Each number is 500 + 40 x the weight over its row's rms, rounded and kept within 0 to 999. Layers, rows and columns count from 0. Numbers have three digits each. The size before them is the row's rms in percent of the matrix's.

# up: layer 3 MLP up, 384x96, rms 0.282, rows 56-87, columns 0-95
# down: layer 3 MLP down (transposed), 384x96, rms 0.266, rows 56-87, columns 0-95
up56 105:462500487449442478567534520509493482540500539554491476470569517492519483501493465505486472483462603492481500531511489481488508606559502546579473492520508475495465515591515589507559491473496494528480417515565469508517510438473568527478426595496461473477421514512499429485488532511506484581
down56 107:446450559547552500442519536523451549484412590529501524465527516509455520525501616561490566479439506497495479501497456470516523572497534549566443452471507470475466490476510456545504510555459470522429487487525507463558535477467535402517468518539490464505517482541528554444519463475491481548
up57 048:500517495423479579519495535466534486573473452555467490528537568446567461430373446448500531529502526484563479491467505499525520558521528466533519520527518525518509519521525562459490490396492528512510442502498500531536476484503530542430494557466478538456509392492462470504481527495463548550
down57 047:523560521441510464512463507535576501454474477509514541491494467520486461503533477491469481452519516547475382535534534533543509474500548512547543490449510468522522480489494361548543522517580462493523504501481508492495507531398470466490505415503509566538513574520544523583521496465583468509
up58 103:544444525512502470507466451478527510499561506472517528552478535483590509459459471403525519568508591540526413525508540492493547543490459510499572461454469589515499600545508501518504554452451438469501537486516569487535494563497478506450505529482527496489511465439410466536517496512456497492
down58 106:503460414559500500466492493496521434541576471494430527557444473553523536505533455509505431583491520509540479527440409540476521518482505539487508450484453501452439501543489490488464513535419514541437509525492501514523449541565449524473517487544541513581563573508544486475465461560477460517
up59 107:510551446469554571473416460530575540519497491507508505494464450516513434496489474451537459452428520486537507491452502506550509499558578513497493493449529480507540536520497664458507544528471555501542457554480427538471507434479518511443474508500518512480441469502548511482484543508453555487
down59 103:498476540499537425574520493524447564534478469493575512488428496563496468597443457531501509457523603471533505545531458508545513415531509505424464385494578515570504509471524536481476513508548502536473462492527488485448550476478500510542564525453517479516493522557531457513483495511510480489
up60 088:508470538445543499513445512551480513539526498542535507513546462421560473498537422479569567534502452553511498470499595407545513547508453532488508538519493528497553475512526475523443481529485403479471492415407495608488453508496547474496476503420542502468489481493495509541499496538497479513
down60 092:443515564458569536489495466459516478508489562550548450459507502464534493487544518537468562586553476458458495540466576538529444589462557510501477524591495490551442531475467428513485508572478503487444479528458475539491486580473500509515494490503562494507531534545550522494519492394493511522
up61 091:555505466402523541485494486514599415560505457532521494457519492503493464505533395459524494480526503536557492451516573520507523528508518541452470470464580496501553492541544477556512503454469494445544483509469473521454431500526526497556478492492546413483480536479507486576498469545417450452
down61 092:470460506527564446393519481489475444494485490512460507468478519421498506528517516475511548506591571511463519512520382431553532515440524497481411563564480466484540509540402519450504502499510532489452513459557487514474586495525494553466446495457503506488516530465550469469516492467524527504
up62 104:456515503515467563521551488490539483480438526546504593552457435475435519532467479474520474557501494535491479517563515524554501520577534436595532464528472477465515384574489517495470560483550520446557490518466452552514464497525495565500458475488437529448478487484493492505475538473508497588
down62 100:518545453486468527420547574537522479449507471525535487484492453481421570509563461502467579541524482544487491543566480569518526562509476517571508405541515446414525491515499491485484446484506507477492473523466515517550462429425484508519502437472470491567533497508445476482507452507447447443
up63 100:507543480470435505465517544497484518480432522540468450516473513471473504495473456504491497455474536476492532578490462516484499593501475435537446498490562554532446576558574492481466419489530519524542448481610537478532451437583523567437447497450486467532472546496504445480478479499506539520
down63 106:473530459553501518557451598465462443522506466496525463483479534464464559490520482533532478449457542529536479534493443506564486571500439545594452490435599457491435507506452534462507510531491518494490508497547515487519483541399514535474502561449522515545523464479520603516531467462507482536
up64 102:523531489485424521530516503515573505508464500519507620565551460492548477499510526492588526507443531504456477519436525474559542522459468448525488552556486505496471503560433512539556534504468423389452497475494520477536500524577504470506489542506564484438499426489570499543503528502482470502
down64 104:475519499530472473465562490560490530489413489521546495526497485471503480570489503499517491526442542559488459484538551489508515560446476499511435379496477500534506509434521537515531499464440451490460574550497451428468482531497530551455453524460492484565441477371498560503548479524524494540
up65 112:586467504466495472509483509456505495515548521536518457513479471496516568464550503474507469544481593515491524504498592500581476488559541471592568517546550562486587511493548538467507535501480478548571439472527491506458485453475503586520424481498510474449436523474480510504554520446539474556
down65 111:505543514468452441451501436562562585519526534558508483494481464456416557501451498514500540516535524531529482468496518523529490557544549551530475584494495462473461490526530517495485450602495495470431471389504480489482490542518506558522476524435515543565475552492488470436493493512430492558
up66 092:472488514498488511514508493494501513622531469511550494473500441522484527414499503455487531451451501484532518480512515499528540514480503478534608540393467500491481475489458576509491512514444415406594518475506461523518538478555535590513462490559528483494539493415562518533513486523460484485
down66 093:403490485510516488425487573439450582482475551508470519550492546493493488495423576532430431457497454435509515510475549434461448495460545507516490521503504462554529533446550444568526495503554478517488531525473496539508475504455516462471470479487495548449480482548448536404542514491539555486
up67 091:514574551496522525501481488476533475507542556525465500509507518451463520559459473501500563530491530446475476539541526424460431596537474426513547538550539530495459441500455551541472528447531527484523437469473479590462446435519543551424459569509458535500503525505485498551482551530492444470
down67 093:523540513528511492478482552529546507435494439444474473466420422474516534542422515507466424505555565548519528532497558508476486483522496462491569448493471539575476458520475478539524528463496503578434485525490504509501464478392509562488508437511612513515498542487447507494570492533461519490
up68 100:533517490417422486568572535592442443496442530482512526477566586459481450526421529502521481483495550569511483451500477498531535507494513533521510512492506475567515395513475547510499541549489513532528476564507489490535518494518515485508490490465523542415557486482552436568532548515523537548
down68 095:406472536578452525470491468575546548576490489528481497527522501602508475435547499458485547548440460443522525583543510454541501525489494511515489511491458476434480575516497500494474472454474453455510486462480551513554559547515448509523473464523552444529450469437542482492549493489443510548
up69 091:576523498512549484455482440574514550468488482513490484543479481414532483498452488470578490485438488507534507461490488463524488579480502493464481517428550532436505524515505470503512558428542434398483556446508433458458493458591496463525448478451462466489476505443531518525456441542484525473
down69 097:422523493506549455530514513520436449618550514511456509471485532558473549450447408469535545544525553531492515618481461533476515529514523543509513488500468525538552480484503532496493481514471514543536473529580504558479518489452451512443412521529533576492513483473472540480516534504575528488
up70 105:473499559487531510505472452539519495592512496493542522552504590504536524505532411437495537496525530532514543450474529453495511575533522489483488514429582478453521447509537489426453460471524448478570434468532477547548515538401586537458483551451473471484488500496463491504528457519544475487
down70 102:466487465517474552568512506425495428508504490498531513518480487494495511596504461529433497390548563497545450549451431499486529594504569455524458465539540487519538490520563504490456492488515500477495597520507545471509441520441584509526464483547527470517556551558530504489527462483504537490
up71 101:408502518519499505589519549539478525470490473517461503502478538432539480501431488448543505462453501475563537590526500549461505503446520521493508457475476539519486533481542465520529471423538546489524522585545508465515505474546478530420463504446511538422479508532488423475569553517503602466
down71 095:478471504468533486444476542545511500544506510500480440562486498533516509529418471576469396551469617520496507437459473466540468443495578552417503501488435513491477448472532454528468572527435467448482525452469462509459462515521483490538487493523488448491550500504532469509452468513516426539
up72 092:485530460535513521445511533485468457472506482562424502495548477505502525422459397425488499457589529517556564519493510508569494474505490415568492497520420513491512486487564486485481473537504499556471532496488451462456444472469473609478485547474537526444494450457543505562499532472473540531
down72 097:476488540493568518520479441475513450509475526435535569464540518563514510484552504540497547447502508449428498496414501457491498462493569473560529461512508506513535466482503330535514515534473414492501501423516524503514528578498510450504534540512495458481461515467557439432488508509479489498
up73 120:533557414511393538560514489465588486482516479485495497493508469496486412502464411514516470549483617512488449511503483516548487515520573553525534471514509545534563436524454563468513543522527554532500450566531468478502469481465504496502552517456508562437509473459472475499514528480501477562
down73 103:460515513506588415493512434571437554498481546454522503516497535545490465479530391458583544423445435475463482503467539502488460434530508446467467441426548480482550532497474603505486461499544583471528466545513466514540459546532498491473499470512514505491517523493487521497508497467496460505
up74 106:520518505511444512495495527460482527570448506517511543541508527432506521551414487538495548546502572519489527551443491464559541495501554476485547500530443588464444584531458482498469544518495443416466504473507524469451521432513499523549461496540531488463494381484536465519493437466559501545
down74 111:565491456478528560480528551524497519501504556562610583563547532471532458549483563524483544573483474458482478486494476538502491557529484516531442530538421461487464460458550477520535511493411550463478504466519484517513430560490471495555560512480471484530544478544470481506550423539514459534
up75 110:462483518473471511509472531479501479585531499505465479504536613409532542411492502535529504448483479497536507489502480474602546483501561553550528526491494462470530564537460541465454490501444435460504476525557502516502498490569431499433545491483478536409529525443530442485464519428498532506
down75 109:501486604553448448494465487555527540500474456524485520489492444499471443495531640499495440487556466475496482500504461523506495383454540532491488567522491467502508496481530635422498425533505487531505507483558477511490461468503511550486508457512527523454441551531515502519513520462465509498
up76 123:511489524436487523589559473520540478549432537596487518493578480482470484485513396530485581553466493582509451517467511507485507497419487526559511510533448518539565468545471538515498497512542469461512507554583498562496444502579550539487465487446506504457442497524472506488480452517471519496
down76 115:480542409480513520488548516521486528558479507536445498525450462541405479494568488538458549472488486536506429559573453519462544510384484580541495526519484520462525428506489514481568506505468486499428543524501486554491450515555534471521463528481481511532492484600507547542489434530517473514
up77 094:475505438489535539492519519523545507506407446460469523502576524429524441493476506473447585506434504527470479490506494467488435504517491502510551463471486475522450510451494540551452535535460565426399483543566469491485499478497557505407494470532489552489501516465499535546532499480613498555
down77 094:546445551463635478489478400523513507472515499500468519547453520472465442485489505517495559481492561515495508513522461519623524447543520510505560528507495477589522498510436506448458490508535479493508528492414465558526477544485451535497428476526484450589495479524505490431525521527508526474
up78 107:470569515530416459490523506516496486523486484521479566502483522480477488515464454492498474544497483425510524518511490490513582476506516441461514510428467493463481525509512558458524515427572488498563482546583513414524571538526542505528460484458450565488469394474462458490479543413575548473
down78 103:504483499481413446511544482575481477544511503522487563488481498557481514499516538517462432477555455499556501455487402556486529397528434503463500485444499495465566470503478526504454473469583491482526515507530453432437499482492498460552489546450514569483544527514426499418514521467560553512
up79 098:479471454546505460501431490515554455504476557565476588557523505450561552500553486534515440476473480503518533506520530457461509520593525456517484455447471509538529471566495535494460542440484524544548499493527551525433589509516471514455494579483467492448520530503544516465548569479538581546
down79 098:521532526504569548484511498529537519475480540450430434560521537373480539529452511489463487558431509511555536502526475480470466518497516424529508476518481488501476473534501450462498507484499491531502530526534481544503555456557512518526468420522449387608555445485567462510454476506489462514
up80 111:529548456449515517469419483550551522514558413556575557553491495466585501484524451483570527505456482510531492511428582518514482469538516525548544484541543512446466456504503493480463528468486509505475454518460478535525500553472566504476547494470513532440462520444490543530526484420479600543
down80 108:400513512521556538471466579488494590478420564459556440533435560526477508466467477491469434454487541458528518416453480529484526455523522462572479426458477425549483478469476464491487574506516483454493525514467566557541530490491526479482533518478538499479532499477513491503545541508439496470
up81 092:493440492509446461494450499505513481542471492506422533527549546497479489493495480492470519509440523452473555432502480499570511507516532502528494451467442648592530529540517528460532518421446460482474521501508525455574469537559510574483508486550454484525462500514516515505534506463427435578
down81 094:574499467489482512462469389509542559507451473436559483489539531494406549522518493522461484523528495508496484427534491528450423407446544504475529474459410512478486441479496457465460488500501528539562578511524457495491441491507480571462495541525534532527475483546448570458481485488541492498
up82 095:543529471538511567509507505488493462498499461483545531490505526501477527484439495481487491449565511578530548549496469470487536574562541521498570503486571502545440512467440480467504562491540556524501414481509515464489514493490478521530394549485466557439518472405463450558460507499424520582
down82 098:522569432426639506482523450554448454482501525504518444432480500505467495538488486507446529468501473495506484468500518560479506464525491541471513467492485499539557461429455357500499501530528502547495485498460504398485466469455456462563548496536470516509456519530463523522468457544488469489
up83 124:554523458498440499540489487432510505459524461480518528538577474488508499547501469507498469534493610456493433504469508502520531490528488553595526506453574550493501527495508522492500539520517469450522508548558565499501591561481483484447434531456453489484487406402445500453448477464471528532
down83 118:486505509546399466521526483468479429465529437543424611518500493563504512477518540515498445502510450502497517552457411476500491454450467480461496480487523511487463544484490543501504543473490445595561588520500470482514521550461469522519547557495531550528495544471463476504479537386472500534
up84 092:569510537489496581544540535518485479551446492489524513549502541475454528550513537342558498540541505538509478533539485497511467499464500520530555549502451563541496541448465467549457453483543443496501475536514451532551470522482518569538495452537521537468472421514534473556440479489556472472
down84 098:475487490532506504465433532487475595454550521493552485533478471531572463449483612550438601462493511499550549453467504487508527488486543429515373463482532514544496455496506473473494515465506546535492462506512488513484448552497540491455522469419539518504515577426499500496552516498483479467
up85 087:491542474502478485527498518462494517494561460521428526502585530455518518445493439471488489555503444430512428522468581513481466404474545612511533581504483479468473487484496584487510488432537471551513511527598472527541514520444546501458484479521553492457441514510458505513521500501574515501
down85 092:555548568486476496427436528476467597498555440518501472478489451399483511515545517468460567472498500517459532575508549444469470464539486473493491483493500477485521445473490463488538525505486442510518543472454456498482416451509607488508462462536450500441439442443519508520428514486495465516
up86 100:521483520459510481500451490519525488501467499508481465512505533525534543464456501452462502447534547417497511563453477507513495580534527515519513465552473524566486561558451467522561469395520472530525467606575520503526440501496565486548385556532465454503479475469500449528453533499513566514
down86 096:450500515482507560479524463488521499490559553470546488469408531547485451487467530506459540445495521475509458521496449447529516542460486536506464484472420534463454534526529516547541435459475431565540510542534493500441489560428591486566528561576495468561513580488484498495555538541531467494
up87 094:504498528520475560498451512427521538536479506522515477485461486486500469431481444406480483484481521490502545465504551520476487548520582524507579463470509520526523501542490454495549541446521531481516519502547448509522508525462470425441515446384578454456460536556527456467445395565490499492
down87 092:479533482457582463528539542553478484498436462511481541509508476551583485524505500582531493534505515473521437462486468474493550489469389487490446548513444519469458534523490493469461507543535457471476487480447542507478526450586527605527509550594461517496578455480460537479542541468509488471